Weights of a small GPT-style language model, trained from scratch on English Wikipedia.
Architecture: rotary positions, no biases in attention or MLP, embeddings untied during training, normalized queries and keys, gated attention, exclusive self-attention, learned residual scales, capped logits.
Training: a variant of Adam for these matrices, 8418 steps.
Each number is 200 + 30 x the weight over the matrix's rms, rounded and kept within 0 to 999. Layers, rows and columns count from 0.

# layer 11 MLP up, 128x64, rms 0.269, rows 100-127, columns 0-63
205,177,173,226,220,235,156,209,237,190,238,204,191,176,181,186,197,185,207,218,205,170,193,256,231,187,234,195,195,211,253,180,179,198,242,225,183,165,237,119,211,146,200,192,175,237,214,142,220,222,175,205,217,140,195,219,191,190,222,200,227,182,214,193
222,160,181,188,162,227,156,213,231,226,183,174,196,181,222,256,224,220,254,199,207,136,205,137,163,170,185,167,218,243,241,183,161,168,195,179,179,224,196,185,143,217,181,176,234,198,237,257,228,191,179,215,218,188,237,230,171,199,170,233,202,160,231,253
238,149,194,194,189,198,209,270,140,161,175,243,172,205,206,250,197,165,145,168,197,231,249,183,144,186,159,228,192,183,125,234,205,218,158,218,195,187,231,174,240,231,167,198,200,252,185,199,259,275,288,141,192,154,201,224,152,186,308,195,192,197,156,259
207,210,197,255,226,218,143,237,161,218,181,165,140,190,186,141,269,214,184,202,210,164,175,157,195,238,191,191,160,200,111,205,229,178,261,188,89,151,202,174,187,200,226,204,238,200,224,201,180,171,200,179,198,191,231,197,206,222,175,170,248,225,236,250
269,188,143,258,211,142,208,236,196,244,152,240,186,165,246,204,185,242,180,208,212,189,197,205,141,168,235,161,208,232,186,194,188,209,179,152,136,183,208,201,142,199,229,246,252,188,206,208,167,246,195,220,175,144,199,149,207,208,212,213,163,200,231,172
261,159,190,220,233,188,202,193,203,243,187,117,216,190,218,229,243,216,207,234,169,215,190,229,191,175,195,202,163,206,195,204,203,182,193,167,151,232,192,187,166,221,237,186,200,198,227,184,186,195,253,220,190,218,194,199,228,197,222,175,195,202,160,202
234,177,211,157,214,202,213,199,174,235,223,179,199,139,253,237,201,216,219,135,172,185,217,196,221,177,201,230,157,150,179,188,208,238,282,251,211,207,188,207,208,185,231,212,187,206,214,233,240,226,159,190,135,205,210,146,158,200,249,206,174,203,224,177
195,146,216,177,223,214,192,240,259,196,171,153,213,206,238,182,211,199,195,164,140,183,175,187,133,236,249,170,153,111,196,253,211,169,198,229,159,234,228,112,202,193,184,186,149,231,206,209,245,177,150,163,170,219,181,197,211,249,228,229,225,224,258,257
196,181,182,208,207,208,221,218,201,163,228,200,214,201,202,188,201,195,175,174,190,146,217,220,202,247,174,180,177,170,152,179,185,209,212,200,187,221,247,226,210,220,180,166,206,214,193,235,181,191,207,214,197,260,166,247,170,201,210,173,182,255,169,221
208,189,208,231,190,205,203,213,172,198,212,221,193,148,210,168,190,247,174,178,178,185,186,193,176,217,252,167,215,201,162,168,172,170,193,251,190,197,149,209,169,218,244,241,177,171,237,195,237,175,253,237,209,150,233,195,221,161,223,217,202,210,182,224
215,178,206,217,258,285,155,237,237,202,172,215,225,141,131,209,230,217,214,150,215,178,193,197,165,224,206,183,214,232,213,236,187,192,204,215,184,186,219,206,207,164,262,184,238,149,209,145,224,215,230,191,202,181,206,182,169,241,182,150,212,185,222,168
235,210,223,230,249,158,203,206,193,172,183,205,221,198,229,212,200,265,141,191,222,192,172,176,167,184,171,166,231,231,185,237,150,194,181,218,211,204,224,177,165,163,211,193,215,151,213,160,217,209,220,196,220,171,221,207,227,219,174,163,187,189,187,249
189,181,166,184,221,194,160,249,145,153,205,162,200,212,229,167,154,264,202,218,237,236,209,172,148,214,212,223,191,194,251,181,240,218,220,236,206,203,199,156,210,174,227,188,159,225,206,160,141,214,215,142,175,206,209,243,176,255,201,200,228,262,209,263
188,196,179,210,206,213,180,193,166,184,170,229,169,176,217,243,245,222,156,186,187,181,228,139,224,152,225,207,191,226,211,216,247,146,227,140,158,211,196,181,219,142,206,215,206,253,180,208,212,176,198,200,212,150,237,201,211,198,202,269,162,186,177,229
207,189,208,211,201,232,199,202,244,169,216,207,157,180,226,196,172,206,153,196,230,233,231,191,157,182,218,167,256,219,265,206,195,190,207,224,206,175,180,221,196,185,209,234,178,179,173,175,222,275,222,231,202,214,169,223,135,205,180,240,171,194,181,195
222,211,171,209,159,180,197,272,231,248,223,188,192,180,247,123,165,259,206,201,195,153,224,173,230,194,148,180,208,112,242,225,208,229,159,213,219,217,199,192,197,220,221,249,204,222,191,144,179,209,179,204,192,184,218,250,174,225,191,223,209,226,214,222
177,143,194,220,170,216,215,246,202,161,261,194,184,149,183,214,164,183,167,198,279,141,191,234,167,189,198,217,257,198,213,179,216,176,179,176,152,215,195,186,212,181,194,249,192,234,173,224,233,271,224,221,204,146,202,260,203,218,207,226,169,194,247,201
210,200,166,181,198,216,186,248,237,184,196,190,225,211,186,230,197,231,184,173,159,177,151,183,188,237,205,185,188,168,204,186,192,194,147,247,217,219,250,238,190,143,173,231,254,215,173,221,246,165,166,178,128,226,184,212,223,197,191,193,196,187,195,238
195,196,232,194,219,209,220,235,241,185,225,203,234,229,170,205,245,138,174,197,201,167,201,217,220,190,196,184,202,178,187,201,170,224,243,173,196,147,192,187,190,183,216,207,169,165,208,229,196,159,186,146,186,207,244,196,179,228,228,196,190,229,175,175
207,196,233,199,189,261,135,212,209,170,254,182,182,209,185,204,165,194,151,185,274,125,213,201,178,149,228,200,205,137,190,228,219,180,207,197,190,189,204,208,243,190,158,196,156,199,253,219,232,231,227,182,234,203,152,172,174,242,193,243,194,262,199,184
233,198,189,218,195,200,216,222,233,164,271,254,133,224,195,230,171,166,239,182,205,185,177,189,166,210,208,133,187,222,248,234,213,193,221,194,210,166,189,159,195,188,199,195,217,158,227,213,184,238,208,194,226,160,182,233,204,213,183,227,193,226,213,194
174,177,182,219,215,200,153,177,263,143,195,193,159,157,197,187,141,208,190,166,222,207,172,199,195,246,207,207,201,229,211,226,208,166,185,240,199,178,263,183,182,188,156,229,187,248,179,223,162,241,196,178,182,210,226,205,228,228,214,225,154,238,256,254
216,183,198,168,208,166,150,264,271,192,215,227,174,166,176,196,213,159,253,194,207,184,204,183,261,167,155,179,227,220,246,149,195,168,172,253,162,211,238,193,171,194,189,221,216,156,188,223,221,205,233,185,125,206,192,196,207,208,265,183,222,220,168,201
240,202,217,270,241,195,195,204,225,237,190,181,157,138,181,153,219,200,140,235,234,167,268,194,199,196,191,189,243,213,187,197,220,210,190,188,166,177,239,155,155,119,192,204,178,229,170,199,265,197,132,209,226,243,203,265,172,195,209,180,188,149,241,280
206,224,245,206,280,176,189,214,228,163,162,201,198,191,202,227,188,210,176,198,189,188,217,165,193,182,186,187,188,234,171,183,154,197,210,191,201,212,236,226,211,245,188,194,188,203,175,220,198,216,154,243,209,167,172,212,151,197,191,214,167,215,183,221
165,206,238,187,197,204,192,236,190,179,207,180,180,230,206,170,227,235,146,172,187,191,260,238,232,189,185,224,173,149,162,287,180,183,205,213,201,216,224,252,192,183,207,220,202,209,132,195,183,199,187,145,173,172,199,159,238,231,192,222,202,197,263,234
231,208,178,259,214,203,205,269,223,193,177,257,202,238,217,186,212,199,189,157,202,164,170,186,124,214,260,172,231,171,184,220,171,124,188,184,193,225,240,208,201,198,172,202,221,185,252,218,187,178,187,122,190,161,242,205,245,186,187,195,216,208,231,225
215,179,230,184,253,195,195,183,189,185,157,140,188,162,216,216,226,254,234,172,160,185,236,207,237,197,210,216,203,175,240,267,151,153,210,214,183,208,217,230,133,232,205,148,258,199,203,155,213,216,210,215,170,207,196,234,164,244,242,213,200,234,198,222